Part of a small language model's weights: width 320, 5 heads of 64 (1 for keys and values).
Each number is 128 + 24 x the weight over its row's rms, rounded and kept within 0 to 255. Layers, rows and columns count from 0. Numbers have three digits each. The size before them is the row's rms in percent of the matrix's.

# q: layer 3 attention query, 320x320, rms 0.0376, rows 0-33,64-97,128-160,192-224,256-288, columns 0-63
# k: layer 3 attention key, 64x320, rms 0.04, rows 0-32, columns 0-63
q0 089:121163139132125122156134129114120150130123121147136136082135105137120090120112128159102160140103087095133148140090141164145080125079121112190112110142131158137167166105095124115127134118157171
q64 105:133145120166145085180079158151115116106136133110130120163145126150139148184121156133134162119120168159155125161191098126153125126165109177155149138131103117107134153138111150137099108145119180
q128 088:151115178115112106116120117091175103120136150129115108129137125128118105153157156141086118131117128141093163114100103158116140145163103164101096120161092126091119091132097105092112115144167115
q192 096:115109137163131100118115145146169123153143137139129141147140079115094136099114142190093130129111129143120130130135138106159117096170115110115111119118113119123107085095128126135079104134104149
q256 085:128096120137093090119115119155117134106155163136150128154069101125088186131107110178079104116125118158083126154109094124104121123147107128153118134127101095122114135141116130121119154129098109
k0 089:115106135170131083122153083115106110131106106132125164127112129099150124120111135115113116125161154115166134130120134149145174053102135116145161152101137173149127094094150125133172126097118096
q1 103:148137134123108133132122125150147128138143099148105104161134123123108087117152086144150136124095121109115098141098121151145116160116121145138123121137130156120155120155131094137114150145119078
q65 119:135120104139138152120135136122166111118118143118112112143104118109135145129149135135148082111093144130140148150102092113151135137080126162073115143114112137114135131123098105149113130139131149
q129 094:118154112147115118139090152120123089107119129120110113177113147102134121109146123139102083149117149129125167163128148162152095143154121134156076113152143107128149110096132128170141136101169131
q193 103:134087091105091109163159110121095140143126092082120124119094138159086111131169113093119124121096101095145103103092143149120109113127155141096114119106164113138105095109127137135119141154164197
q257 114:130127109173101114165125130150196119116110118155142165147150142127087137102094103154128079116120114122116070136137131171146101140125082138117143090112130103088121113164117103127150135153113129
k1 092:135137136163157097107138164132121134116132143105138098098134156114129131129126136139140146129132168116103138142128140120150178167163103152075118144123171079176091101092118159131085153125088127
q2 096:140124149139135145096126083132142132164119134099097122106128120188083098196140121121098148148142128159092109154109071110120129110121153140130172141164163112128110154092172137121161145136067126
q66 100:133134120111099171139130109143139137147147091159097128113181116112120115158087127180107124138150104141125104097127148099135179164130131088138139118100148117127119180141128120097141148136125090
q130 097:105132149098125107135140127140141129130123112156083164097113113120121117136123104128131085090124109106105136151142116094136138114110150136186170088140105070163131107151141193132067103149137127
q194 100:119105126075138150137141135137129155110157169151144101129118139124103157166121140092159163150144168143143119140121148135145164107121095106119147154151112136125043146106117169116108183094107110
q258 096:086118145100162151098158119090103179114098107095076163149114114120129136120111142108136145093145127125114163169105107123149141104154148120152123157135112151145165119104146198121106111104180097
k2 090:120098137152152096078129124113139149117134083107160139156152097085109147119173133119119141134141105086151126126123136116092125128157123152124104180118077124103133133095152126125088128121102161
q3 077:155087118144089166083160128122131130185112131130071117126118147112096109114104106146119138121134127093095085123106081119158108091131141127118159138143148106134085152168089124122135135165058167
q67 107:125152136127131142158110136149118146154131115132206111068152070118119142148114150120117145105139101147076153131096155148125197136096135094123079163119102132123105136151085106121124131118156148
q131 083:125148129103107128116142118137133127110125096126153134095070097129109114122131137167117128111111114117137140118131102156135126125139146097114107122107137147129121128139116109131102095105076103
q195 077:128090131098125122144145117096098138113154128166118091122118121122113100148082126096145159158076132142122155118128135104185155129134136131139125101124101153098153141082105125127127136099136137
q259 074:122168097090136118147143106122105188090114131120128138102147122126151115143118170120137123152140191140102153089101140154123139102118102120138115124093140121126113158103164158170122080107117119
k3 085:136138134114145126129166165108137150152142147128103149147141141103121149154123123089186126124137091073143138135162127113121113113099126108118132148142144141092116124120097116122124103126107134
q4 085:117115155181103116134099117124101124156141093124140118120137101115133118130091077120122168103127113140132132116119176119119140119112128079134140157094139114104147113095098172171109129135121167
q68 117:107092126114086148162114115120108114148094106113144113089165109118119121124091186132174174125129083159137151092122143164151157106086131121124132151102097136142079133154147127104103142128147109
q132 091:103172122135117105155116114134120135153112135109124126089101131190179093103104152144108143133148109116128151126129127138149122146133129114092162166104136142114118139141089109189153077149095074
q196 082:100142126127139143121128162118121104171126158124164130124130147157115141122066118108157113161154130138122126122108116117112125148128141144061156140080137096150068137117110126106146125084163117
q260 092:107097116081137135154087117152099138144122117130118116154089140157142145095125129095085132119154099138122141092124103122130111145153144143107180167149099169137101115128149160154118101123179128
k4 095:144129113126113145139142133152138132116133129150156145124176114146141193151148093118089174156111127085110139119167083100171086093122135159197114128091088139143150127142178119084099101132160102
q5 096:151134165089134112110131100142120113144110126146083171114132166159135095096126108143115143082178112159134117132135122095111128158160117108129126163134156122096097152106141134162127156138147126
q69 119:127146167140087091150100111131141101160146142138121135090121123104127131112180119093116101070141140165149167133093142131118156117140128175115184094127116114089165125134163145141138140144155093
q133 096:141123107136137152128097147158138082195144150118158179132108136105091135156117090119165119151151126109168118144153100083177106113110145112150149124174120086095131128105122137125138114140078155
q197 090:130138084131125094173152114152112112129161145142128109107130152116125162182133146123194132126123124133159169126112140123117133122117104097141146151171138135122155135103089125110134126074116114
q261 093:147125131185099145101128138156103133149108152116138180159146096112076173163137107118170095161178119137115117133168106103135155109111124099157120148128135161143116142180109152162135150104140078
k5 090:078145138179171124115164147104165186075114134096115118114148142141110141166151130129117143159100178130130109088119132156126130146111137109144086169092106145141119128169161135126116095156113156
q6 086:155094137135146137117141111162156129154109117105112106145162127108116109154130057115135091132128119140127067129122099130130131109115135111104172127140127135148137149194103097103107103118114103
q70 090:121090149140155127160139082144139125136131132125110135123133131129076118136111135167093108124174139081091161133139113133105126117122176164089138127109120124136125110103115126114127153146121138
q134 083:113132160123125084149140123102137082156134142134114119143131134106135140118172109135153142146153131077107126139107142094152115106180159121094137169102116114103091133147094134084102118128097126
q198 075:133103079127114139135108126103133144140139143076110144137132128122143158129144132128114149091117141096162131099117146125156154111130148128105118136152091097126145073126119111118160148152096177
q262 080:146142111115112091080136129189108139143141123137173122114104147129096169111083102119140140163117103128122101109105118121113137103112127122113142086100146134138112123170085048106125133124127149
k6 088:133140157106154146083115126116080134123088126111126123132129123131193127157132184124167134117091133127141112128137091103147129179141085095151130133109129143105146141155125115147127143125159139
q7 092:089101134101147132163120164112148137138138130136133148180128080106179121120119130090157102153102168140117147073119111170153125101120136136124103122121085129089155096157123148129140150120144121
q71 102:130097136130154174100159123157125092123081118111112105159136127132141093132123145112177123138100112123130153118142087115147083108103154166125065140141111144136114085149147146146147087128128170
q135 081:118117120117137124119141115112116104102095153120156083179131119130177143111151152127120148159166118189100126134147112154137115150156164126151109104128143137123106158105135161144153140120115154
q199 091:105118098125090088138121179112139125122154138090114136084105093138132098092083105120109160108120103120109120124143134140094112137159108136114161109104150113142128095138187139147143131156097135
q263 093:133145122121092090152092131124129062183126138172143094107096136129133201138092106179105127111091094097122099125117112137134143152101161116143128098129131135097100122142133112121155131155123161
k7 086:175140158131114112116139108137145109143098140097126105101109159141089143105151109138129117117132187150112167135129107166046097161139127116148140109144149139175175135155116128142141128157135094
q8 088:139148123097140114130136128151119126157153161116114118191140090131139136076103120107174111147112135145104127061154174133105147110139140084105124111117099126158129120107130143112144098119099125
q72 101:128105150137167142098134139159114126132138140115139125153133140124134111138087128115172155120131090131137083129137115107129147138117108129103132140150149142169070098147147178115145094163131136
q136 081:102123126144151133117104094142108113171081144101132076124141165150128118099173105151135090137154105131154138094163142109078117148097138124113122070108146147180080126137117169136130148159120126
q200 089:145115150153094105175103151100123132117131148089122120115100086150132110118141127114128143077133126167158160123152179102106135108091146143137129135148093111123108109152161135125120092136084120
q264 089:123145129089111084113119115153076106199125179139145106139102152147120170088112155126100136160092137112121103123127113106145152140106149137161155131145120157136138096147135144121136102134126123
k8 086:132122168123107086117137119102124090115100094092128121097153117175176142127119150134135112161115133125103136113117081154091087170171083152122144146065144146106099132136122113116124093087152122
q9 092:134104101087142102137122154173121175132151132077151128080149138135136132124179181093129116159137162094124106107180161123102138082122107140129134131151097138126138127121189119059148134166117132
q73 097:135100124077101128114130108102107154125120147115132094112139133120177114086128110129170141142128138189155087121157139127098119120146086117142121141142076126151106114132132158146103132175122105
q137 098:113121158166130122157166121124142142161093132148176125088130106149125139104119077155112107124142101115117083145105151109090111095125151132104147174142114132178141161135114106129115165146107122
q201 102:117169195090136104094133136112127144117126111197135107136145123088180090125122098167126126111117133163146123129134142093119134126131089114135109164138118151164148128123111157169099151141146127
q265 099:115107182091154155091095114119157153124140142121129144106079138159128112101129137105101146168131096134112120154109122104119103112140142156129158128099072165152098118112132160109139147124104115
k9 097:153086132166128121102131122120181124156107126140153178112133116142133195132177097124144136127132072142117145110123145157140158135093169129175110161062120160110090114110133126143162144100117087
q10 086:139112130119127158105136147104094166136125154160116180116115124130101130167142159135129167121123123136127128108100099119129151165152128145121161111135093107114132123142061133151127161136110124
q74 109:121122106121082123137119118100163126141133129158186121103120076123085099179145145138070129117183108110160163122125145109103135170119152095133160141132140128104130189123108092156141112135134157
q138 086:105158183122094143101108151135133126118155110142082160149124102150118110134097130146155139127148130088121125122121125106174163114099124086091128130126143128105168162126161158145110110130094117
q202 095:156086076162126134135110157094118104128156130146102135132134129125124124128130131167140150128116119142137141080123166111128148128115138085060162156133123110117133164136123152148119091137103102
q266 087:128117110170147152136158108137091140114139109124127179121162131165142128137152145100171145123156129141127166127157131101187159146123170094080097108109140151111101123152127118129089118099125080
k10 090:131131134163142124136112166145186120138154159144119141111146159092117156129145137146145101148142092139116103136130112101121133115091101170116152144140136140117135150134150137118147095112101148
q11 088:097100121085150128129134147132153118158112129142129138134139121106149117097140164126146084135107155123119161061150119083169128094133126117115131078122092113125127107139128141126173102130133134
q75 096:141089136134122155081182116153092169146087110131122118148118104101155154124124103122156148097147145112105213132067113184108117119120150124152122144128077163139133133132165121087148145163121157
q139 086:152074171120157124078116100116101144091157134144131106145167106147110110142182170095117137121120137132147132100216161115105151122155116112174142135104132146139148125141127167106128115069110138
q203 080:145087091116111113156135119113102133109139123100116123137134085101120146134111099148083119114091140103143091150148151128099109094160125170144117135128105121113108149124125111110134098130093117
q267 086:109095129147136138092111141139114142126124107179091122136184141124123079116127130132118089110111123098111139165110084169132173107113114102164102095143136118127120149081127134083130154130143147
k11 091:131115160124129118122154093139081120088119129127149117126153155111076051131126159116155118131137182142095113175127158150153145173120140117151155154138159132105122155143110165186163126151120143
q12 096:116167135133099125133098141157155117136110174089119141111121118156130098088137101125110108142117161101134104145115165124101144129115110125172125174121131145130135109110154135127131142161108167
q76 116:130090084121161137102170140131141139110141103123073161150136092151150087113121146147112171121128160109120172143117141119139117128132140135163154133128179147156145158108124148078113134084147147
q140 103:115159084132123163131134115139122132133095088085150153116155098118112103158109193111129174122096118127116155149152143119124119136109085142187131116105150121157161120084147135108136132127131126
q204 104:128091146112128090151128121141139155109172135139114143113131119164138117118084129103135183139120075145138146139156104137116148138134150156147106161158148135133149113167134124088133128093134100
q268 106:106164159151149147104146134129103144121123065143060111098160127076106098139147150087111097085144128113100141120109122106096108083157101120162086112161115140143108100091146168102111137106161148
k12 110:120132155128124136126109113119106095141162159108168130131137160122115123172120130095158133160127133155135131172157138103085121133160134152119132146166121082123145150097115101109161162108097112
q13 099:126105096137134139142068138123091130093104133125120125151149110100120121165136112138115100125140188111142173171105154126122144147150089147165092103118116149128104120138092135115166145057130125
q77 109:146168107123157107145113124100130144154145103120107121158086129105104130155104138122096127128145112156114104138152123070082144133168112147137142126114147132119132087101087125116146111115168121
q141 096:093095143156130109138121149149145154097164109109122145114131132127092134103116087156124117106153132130060099120128140161114120142157114103165108114132134139100154091133105090091107199145135102
q205 097:135143136129128132172127111202133119152151119109127091104129087122103139154158126147158164144129078106108143097136189052120138151120097133151125121108143125090120130097163120111110150155138113
q269 090:129086117119109101110098119166147141132155146090152116139118148124083147111122122103085126138122116099126082119123158160066137120167115169099127088129123147109111151120101102157118126124082091
k13 092:123135116137125136123117123116164155170104158136136092122112090161101126121123079163139164152187165107074148081125131175151169117129164119131129119147137154160142138157154108129138116080112100
q14 085:143140099140161150180106145171099129149166125152117137172109103161143122128137123086122108144083090145152110097073111163156126118124123113122083123119105165135123117134167138090159090107138156
q78 094:140136141135141145149099103122097157142129127084099142112152132131147114146083151138080086126156182106120080137114107153149082103130120108137118079110172131114127142123125134074109111110139130
q142 094:138120134134118127105139086163107129111100165114102121186131164109212109104113152134114119119125129172127148093138119107127149128133132139167162107150138125134130155084154155156124113083136154
q206 086:103139146107097183093114095138123099122119121125132120060121157109139115090135176137115128118117129099161147133138098111126130073121171113141166123106130161119155123085141116132131157161071170
q270 080:154137125138108126178128091159124115093112159155144119124155116112110156103086128132134133176079179117121177081137167124072111120113085146130125100108149117141156149098155075127144140120163164
k14 093:113120225100100132098101132113165136149118089121143078129091110117119140143079138074143146156113136149130135118108124149140113136125171118133155091167131100144111136135077149147163129137141112
q15 090:158134129124141103163109137173136139089168149171147155105123093111120168100098150117153132163118127122141102108136154142121154117183106151179103090148110132120096135101127093143143131072182158
q79 096:121156093133120110125121136160124134129133153121109124148107159149135119094149118115141135152111154132149112132129099158147143125128104146161088124141134145158084165106148117106145079102093185
q143 090:158084141116122159190116086159111149139102153156125085160123130104146134164155127160128118167126161143125145096150144109130138096137164163108130124110128153106122159118152140145124147124090132
q207 085:102116115136105085121127106161137143129141111121120124089132116136128085117148094108109138129140153122120140136193141153188102130154156108095114125099124137113145096139103142183156147107103155
q271 098:161136124130106085140098116138143106174087159142166104122099158125132140086174093152118106159125131116158103108103139131173105120153166147084141135132143101084132163145125116140136142114069135
k15 088:116114185121133143124167085107119094133113179155149134138129163124117120139155134145092144156137138098159142151104140079147110125139132117161159151121126119109103123089122132151121148146139087
q16 088:146136114113135094123086164100118134162108103131130108137141127162086133112106076091071143126158087105102086157099094131134188162147127116159117140132147154129090135132157138139126116123138154
q80 103:126094099142100143117119109135104157126121121116126122122169126139110180155095127136099144123125111169122098137145091128132174179120123101167177126165086092095106122141140151124129130136104139
q144 098:150110133156100132126094104122165131156131118183122180160154099145120158131108164131100120168149132140107136116125131123138174138140118114155105132132114101120110079085157159141138110108127170
q208 092:141099133215123126119126128090132190111129106135144110134109124116122160103113111145114134127118164108126090110110145088098116127130107100148142083122149150117097078138175119145099121116164116
q272 101:117136147148115134107151110185138153128134139131124178138129127127125146105127099126163158147158093143098137130084130126132134139131108157149131143125154152145120149093144148157147092119105157
k16 099:110146155130137076143113168117164115095122150140139174054116145169171115139145190127141131174121117115149124114174116108122150172134112120132138109110108100128125093097105141102113159157152094
q17 084:126121123153172124108106124111125101139135129125131134108141133126181103160141133140079135130144134142150100142096102146150105138131153165132161136110144149076168184093145179115157128155107155
q81 103:137156152116105151121127159136107112146095131119157136156123123128106095142099110150095140085124131159153101127096135112118120155142093113116147127113119155132135141171092104113132174127165099
q145 101:125142160109097218099117125169122081140131152175122140137130122145088187104135090149091110132110135113121155128146116167145123095137140146062133161105112160135134125139141128120142093135140157
q209 098:133091129130096156139122131140153160147129117142144112158140074098146159116156150120127149113061149144138146129147150160134126075102091143105133118128133148089120133175098109144102161152095121
q273 097:112122152152127121129111100160079152179131122115146119093155172164160140106128136144150133141144149123118120126112106142121102119158172121170106113121180147138098179143118146144146163131097123
k17 103:164127125140125110122125128104151161113137169115103147151104096115122129134111107122080143168128135105148123111126088180134135127109123122128107116117144184135129149101135120144109108127129103
q18 088:148122126108087068114123147134139133149111134129101117092128142110092079118137087144100141139121117149084080171155121124104127161079078162078128134133128099085161200182154122158093108136104137
q82 100:108114142102097124158135127130133120103140136129129118098086143131147155137112135134106146119098088096129099112134161140096133144125109127102155175097156077107136161104123117147101141125159129
q146 098:127139117118138121158133139109167102124151159134101132121146136137079109111101074145147152125131149109147114153109140116110139074094122130119161131122123121135154082159178143154162054139153119
q210 092:132131080124154149173131086122172137107137081143149147117139092125099152135121128162105158154126118109126165141132152061109126144121140132123142156139133129127115122123163120093134123108174084
q274 094:097123126119130152134165093097113166157137157091086143122097121130139113147125145161174153147088194132118160107143155140090119106145116111159135171156095107150127120106114155103144122140128121
k18 106:123121112152152175123119140101107145183147106102164159144120129079161158133144093108110107098090134129146129135119123113126097151150112109143133159127104133107100112123104142123162130119145133
q19 083:110115115140112142112168122146118102124078123153113091117142145128154141098130137129165103165150150138130159131127105131123106135080127128118090099085137148133128135132081114125115114092122180
q83 094:128130140152139091158123118178148141149169080092145109069113101149138128138144151125153147161168124113123161144127140119114182124073124147114098115101143133124131102117126146138113111128166114
q147 091:176127069140107123107128141155155112136131124117135095118117161102126151106134109120165118128138138119158199153124087119167119142107168133096124124112151154073139139102148115120098116139179160
q211 091:093140127148111131113158152116125157132136165159118125124140143143134122158123148127144124143135132116133129165103139117176158121124139115181157102103178137138157111095117119130143144125154145
q275 087:127139116089092134163106147089146156132120130139142106152141097164145145135148172152136121145127140164113171116093159108099160150101101103089117130134123128141142139084136118109107142103164113
k19 107:150141158104127159098062129129084144145106124129097140149108095091125144139133113132110085090103148133114138118113146135135114112157122123153117092139129142164128173149106078114102116164118123
q20 091:111139125171121128149158144108122145162103125152114118155133137126159135129106120176140128168129114125154070123185128160120130113127117118143175129093135144149135086109141123160143125158122140
q84 106:141125132121108159150174120134121107131119134128128141128127119115105109175176133150119109083129166087139121146116115160118128156154096115124147184097153145124153149106128097140132104120132090
q148 092:136107107192118123106146147107143116110118130133091176158114037150131109088106108142115106129128134123124141186133099126157125172144123119141124142143109145141115132142119105155143082113168112
q212 101:149128084124116147108148112103131128146098142148125116133158123117118116089179107123161151165118136170105110148089120164164126122121132138149137180135120129091127136151100112169142071108161109
q276 101:121138092146144129161127116087162116129126114111115155145151121151141139139146153134178121141155130122069149177131127089119130157132166104132102123114084102151156161147139150151141143057130113
k20 099:137117124149124158112161109133124147154163175184092134129103143157114115122165074134118146118151116096122163146123095113141145117136133158108133104155133153139160119183196148151129094091133145
q21 095:166122073110130163127170126110145093143135163148152155128123080142152145122164169117147090114151063130134156128123135135138145136151140134115149128141144123132137115118133154080150145160133117
q85 101:109135115179127123161126134113127090135141117123081140117118090144132154112160152154122070082164158117159133160160136113132127117141121099127169141098117156147101157131130112114150143156121078
q149 092:114123142100095099134126135111121142155097101131134140154140118115121170094125137105139137137112130125132151133146079153175166115107124143103153102158131151149149132108146140112156147097084109
q213 094:086144142101131172103112121099127142120139117156145181116136137146122181085119124120140096117131141102149130087099094152122140082101146145062162106134109122170126153117129135128141124133115125
q277 099:101146141120126132162121155101138089181121130179176165133162103139144129110153136157147132149185150146119127089118127145113143092129152123128164083104150166142120127108140134118173140137114133
k21 105:128128154139099148111082137142116077126125096150089095155141156128111125120121150093074167144162152107133099145117113128112104151116108175115080160091166124139151162073142105149109144121171093
q22 091:139120115136154129122083080114120095149094119110090129160111112133129113126101123108137172146115112150125125093066117173113075113126123091182119136127163138119178156170118111140145109133074121
q86 103:160148114157150133090105148116159106167149125088170065120143157120127159101166135145097151147171146115111137091108152119125139144137139123147111135143174186156139113118132140099141105136121095
q150 101:111172084083151116151113137108091108156146148136129125164130108138101161088104103103112120122163111122088124107147116152135123132119139104120123117094158130157099165145116160116134086123134134
q214 088:127153149157137117088130150119107094151107119101157138106189131136132096125141110113094158132134117145142142122177122166146184098162133129111134131160126165153115112110127154131160153132127122
q278 093:110108110104142102143132158104091106166103134134148122143124118119116126090132126127087110108133091159147167135117099089113156126137101123129158108135098134106145144089157130125156128114151087
k22 104:115121133143103160180157103143130154135129123141100122095099121134151140105101142089120098089095178135127120102140127139135148164147106122119141118116168162131049184153133087143141106163143110
q23 103:127113087145100127110061129183144100161104139135174109146155136127099132120111130087147109152150155080150133094117104091155135152119137097091096143142112131122132161157104143096164120078133115
q87 101:164117117083130121120151132117102187131089158127142114175122150146119120085098128089130137114112150122095132124126097185160161168129140150178100101171088141109147113114083128092132129131104121
q151 096:135147115142132122148120129161119145124120164137136125106080116117166138170101162111146149140121124111157146099079176115100100145075143155125109106150178130138119118094115120117121160146172091
q215 092:116159136122104153130137100113081138171122145122128116112124088125130123133048118132158124136151123182141141137124128137114127133099138098143090075093131143145130096096109134133150130138154127
q279 096:179156148138097103114086109152154062122070118167137106132115132111110146130126102122107095138125114139138144110120122115134109161097090135092131036153156086117145129160107138111120110114131130
k23 103:140101134168186183094099123090124124109104076124125087149110134096115099102153117144093123152134121182140153176138161136128109125123134150155102104106132102079109126103125110076115101119117092
q24 091:113104107140168123111140078121123125140126120122094178126130147131099103135122123110165113135134094110151079142144091134114152119139112129086090140145131122120094097147152123162124116127068105
q88 100:121100150121082125123079137097163129125114140096192139113101152134166098111113139147105136144132111133144148123100121115136170160135098133128121107120119158093117131119132117134130125140113086
q152 102:110115080084147147159143087154109167126137125101165126133137126117103103134130120124127142160129111118125143125135128146164159115116145120146144111138124142141106144152154110164129094127114114
q216 102:095122121150157159162148148128126110119184137190134149160130095128143151114105163150132155152144119124142122126155086153140135117127114118143155160140128104127126076090103128147116119115105141
q280 099:114116135141120106117115118132090147135150137080089155129105133146090147109152113124119125182129127155138094134159140129130114122138102099133155104089105155117092098129127133122138080167162108
k24 104:132135138146111117133178135088163155118134096085148170128129128121105130123158122155148128102109146140099142134154132104110130146107157075115111098111115160106177109105111132105094168122123115
q25 095:146149162148122128128158122146098154125116117127165156131149087111150159118113115152159135145143133152143135079114183148144151141088171090132128147111156142123128101178151158136136184086112165
q89 098:135151144118092110129109124137146106170173138138127107118118138119097114114140144104150133184140132170104170096082095155103137138150159108085136089123125117134120126138110105156085121108098152
q153 099:121157114080129161102134133168156094104145089136158111095131110118159167125111113128099126159115095128133155134135146143142116161055132114097110117107142173114116156185102075132126103086127087
q217 103:094128141106116155098094128090100110132084090126127136139171153128085131137161125177122115143161120140148152137103105110145157091077166132094132098074119097152149173085097148120116139149089144
q281 100:135128134108119146114117144073111151100100097139105131164152141173161132103132141118116159142112127122122210126091099111159137162132167113123117113143197132155172095108159122118162128095153149
k25 104:111129096112102141177107115110130115137114104170152109136133118060151107151156151116104112153137131122139181125116124134126124099108127143137134084146147147140137137108109120111090108100161083
q26 095:155150128159092167111114161126132126130133118173135122092148121119143160136093156130157138171132150137073151138132120111134125118120126100095129112134148121125104102093165174088133129124114114
q90 103:120161071129149134068185148082064122087081130148152115126137128131117101087131098116138158111146185133136140109135175120122146137110163076161144100135115097130120083083148088099142148142131155
q154 097:096162115108135121136156113143104136098142095138121121112135145138123150113135155137151152114116118131086123115172136133119139125130144095162092134128089122109129108077116158131105124098171135
q218 099:128143094128140105173106155123094138140147123102134122127130118145159135118081116121116133123121130165128131141069157157162161101174123138128129144149111140103112122092141111132130113121160130
q282 095:133118137111144123178106135084163115080117095176137098073126125089114143141127174126108101111127150148091111139136123145121124123085137098149142109144091105165129096101110157145116139100146085
k26 103:117123142091112157127116122159182126126130082115116087172124115156119111102116150137104126174153154148156106098109117135122126120140158119110095089106087113138148143133093123110156142097114145
q27 099:102175126093141149090140123126163119121131119107147103138140157145114142107068145132143123121151165064101177138137168137119133100107131183120163111141108119145138094144084115102141157150158127
q91 103:101131122131149129132101115152077132087113155103116144161054118107097177098153140098160100121118106085149121123123120145128117121135105163138114135136135118122165163152126112069153110115169142
q155 098:115126109145098139113069127176101134161128143131151097142119093116140108135110125158159103159144133101116134088124159119132121166154113165131105123140106124134110154102122137109128149107150131
q219 103:121111124141092135116128123152114140119144107099115081114120137132123079130130126121166154116115154081102163108124122116123078110067122096082121138128124148074098102178138114117147087165120090
q283 107:136125125151108106135097128156131079140152108115153128138118106159126122116103104168131101132143121140128134068147156125168093158064178165139110115125123145072113090165088102121118142118079118
k27 104:171114160114102160145140128133137135171091140152103107119139130126123104132118117125132142109109105192105099135172144091130144095153184142139132096106126129176150095112134129142121156184147112
q28 106:079141173151152111099110106168107126122149119126097094126106135135103094152185132132139157153113095106168117148160149127122097125127146129098115134145120129141166148147146138161126106091102104
q92 111:106148134098124146098098122147098102100099161114114086175148169106079120126124183104154145126151121154118113127113113124148132122115100153117136135145149119109136092145174106105130136092179154
q156 104:075113096132136126092182147134175143157140142104139099096091139102120135152144092132119127151086112133119112150115133155161124102116129173078128164147132160168092121105135135126118157150148119
q220 095:076136125170169088106138075144128185073156101141156169127098131163170141127147120137120126146130102127133121128178122172121131122140081125174146112125131137073126102118104111152156112103121112
q284 102:134134124115119143119174138111149112133137107084080122138154099089118134101087158128153112174141128094170090147123152134145121137138139151107106120084162119137125110139143160119109156123140114
k28 105:148083076149133155163130132078135169160142116103162125137145144175156125125150116125114132080119104128120155162131153104089121144144110107124145164121148179132126158078078150137100125099119128
q29 094:153156124114119126102132111156130142110147104147088125154145153156163118155160140124120158120131129127098112172166117138096135127151179135132110160105115133164123108130141122137124089111122137
q93 100:102074170122099112121141095130129145150128129108128109097139132146092135099105099150152146092137102103145110128121123149128150148104126118145131169123136176143141122141090118128158132137143122
q157 109:112092093097112171102122110109120175116125114104129127132117157112126098124109140165156153119124145141129147137107129082158142136138111118174105139167137114115126139113098135113105153113122140
q221 101:116106116177100127150108138094102094112142115131094131150143163109112115137142127146131162109117133151140136160160154073162129099117124106152122102119144117113128135097139109105123142129109158
q285 105:150122140173115123093127122140111094101124134114135141139091137134121156152151089134127128120152134125148118151137155121134126100113170150158153123113155109171124167082114156079121126133128107
k29 101:119144104109126149158138111113128108144156145177135097150146089144174107105163141129131112125138126091169116107134092127159131164146176150111178118146121131133099148195140139113100096138119133
q30 093:148124115115119175130078157146123094161141111148163174122112165096137108135141138132162150109161145133124171107107085135117086109119156099108106075114152116125118135153093111116152120134127133
q94 107:119126127159136147127115161155142128141097133145090091144173124125150147113079149121151147112141170133151080160146112167133123116107128135110131094106177099128086101130163151120148109099143142
q158 097:108100133150148140103120117166133109138106135131145145115099136122171120123132161079133161138167143172119113113143139084159119153115130119099109126117169108121162159140100147119155154109122131
q222 098:137141141129123123103136134165143127123157148101126131126160169141134116108100162109078148147133117153102093143126152166124132123151120159114152146132116125110163111121123121146121135138134139
q286 102:129158112094151153116140131140127128152116117102105126168144142102095143127105095159120170134146138122101142172138090149029113095135173128106152093064156120066097109145139128098087132104147137
k30 104:100139132098147127126132169121110131092145131139079186131119151104100085109127156080133107147132099145196131118140143148126123119125134159139136137099122110167140176157098096116131131106145129
q31 095:137128135124154150142130144140170138096156148111103120153155101143116121112098132105141109139170131133160123110123154135127144132141137141096133147097168145127132114123157150176172149107121110
q95 111:075139158180145114137111093124150143141112127137133137121073138123108164175184145162097106136132137110153129123107140164133111120155131097152077135100120118122079160138129126092158129088112131
q159 101:095146175132147161152120121189114110130160128168104169108117101142129142137073085114156102179117093076161146140131133111149158151127141164138125115142108128126117126099153092114083156098151118
q223 104:108124152119118186091119096139138157111105152115109098106145116118075100133088133142143115128116120119135159134105142137127135103138078151105134137113144161105145140060140132151129100162126101
q287 096:136129120100133140165133132157133120153153154171126129136171131117069156085109159109148107179105101120160086156126120117089154140116110150123103168120168103099127133115118144108123133118102103
k31 104:120138152113144085093124148104098149136180109101123158092138152117155138132141112174133154118130107141104150124122131107171138113126154116113078168143117130140185153116086142111144093158124119
q32 104:155139126142133112124123115118123152138141111114110136145131162114109090110099134163095102088168129155114115159146108153102181129143135131153161135138140106142122119109118129092133113118086167
q96 104:128092168132150161100168102103128160098152126098103146128134109149139139119090094146133126128120142093122148101108101125133117111147163170122144140170155131093128098120146112143127107107140143
q160 107:130115132097127151107139094123136100142130147135096145165097139136124208133161132176141175145161141107094160124135195152134095115120136094117150097131117156162123165112150119112148121133104143
q224 103:131122120124126139119133134138167108117158148144100142155096108098127131126109129124102175126110154130117123103136099094155092149077101103161143118146120144153126145143143146098115145092165138
q288 096:144138144102082131138134108150094082131103110134169142105142149100131134108137136151124127168146137170120117145079110151179107133168122110127145115102156077086125164122154139119108123145150135
k32 109:127120147088172167107144125122140156108133112118099129111089111149167116149157147124116101157139125137095095108164078161121155099095116154093110113141154109140110123139111141156142153163109069
q33 100:129163126130126160168123148108152169127149152174135114110137145116097131116102152122085124125146105163117153106159115145153132162124118139115104121106139096109095137157139129129147092119136144
q97 110:090125129113087149077117117095112121137127137101118138118141104124191131111108153108138094109132081171168109112124133123137111160141142107129127125073147128103093105109080106100105156117110122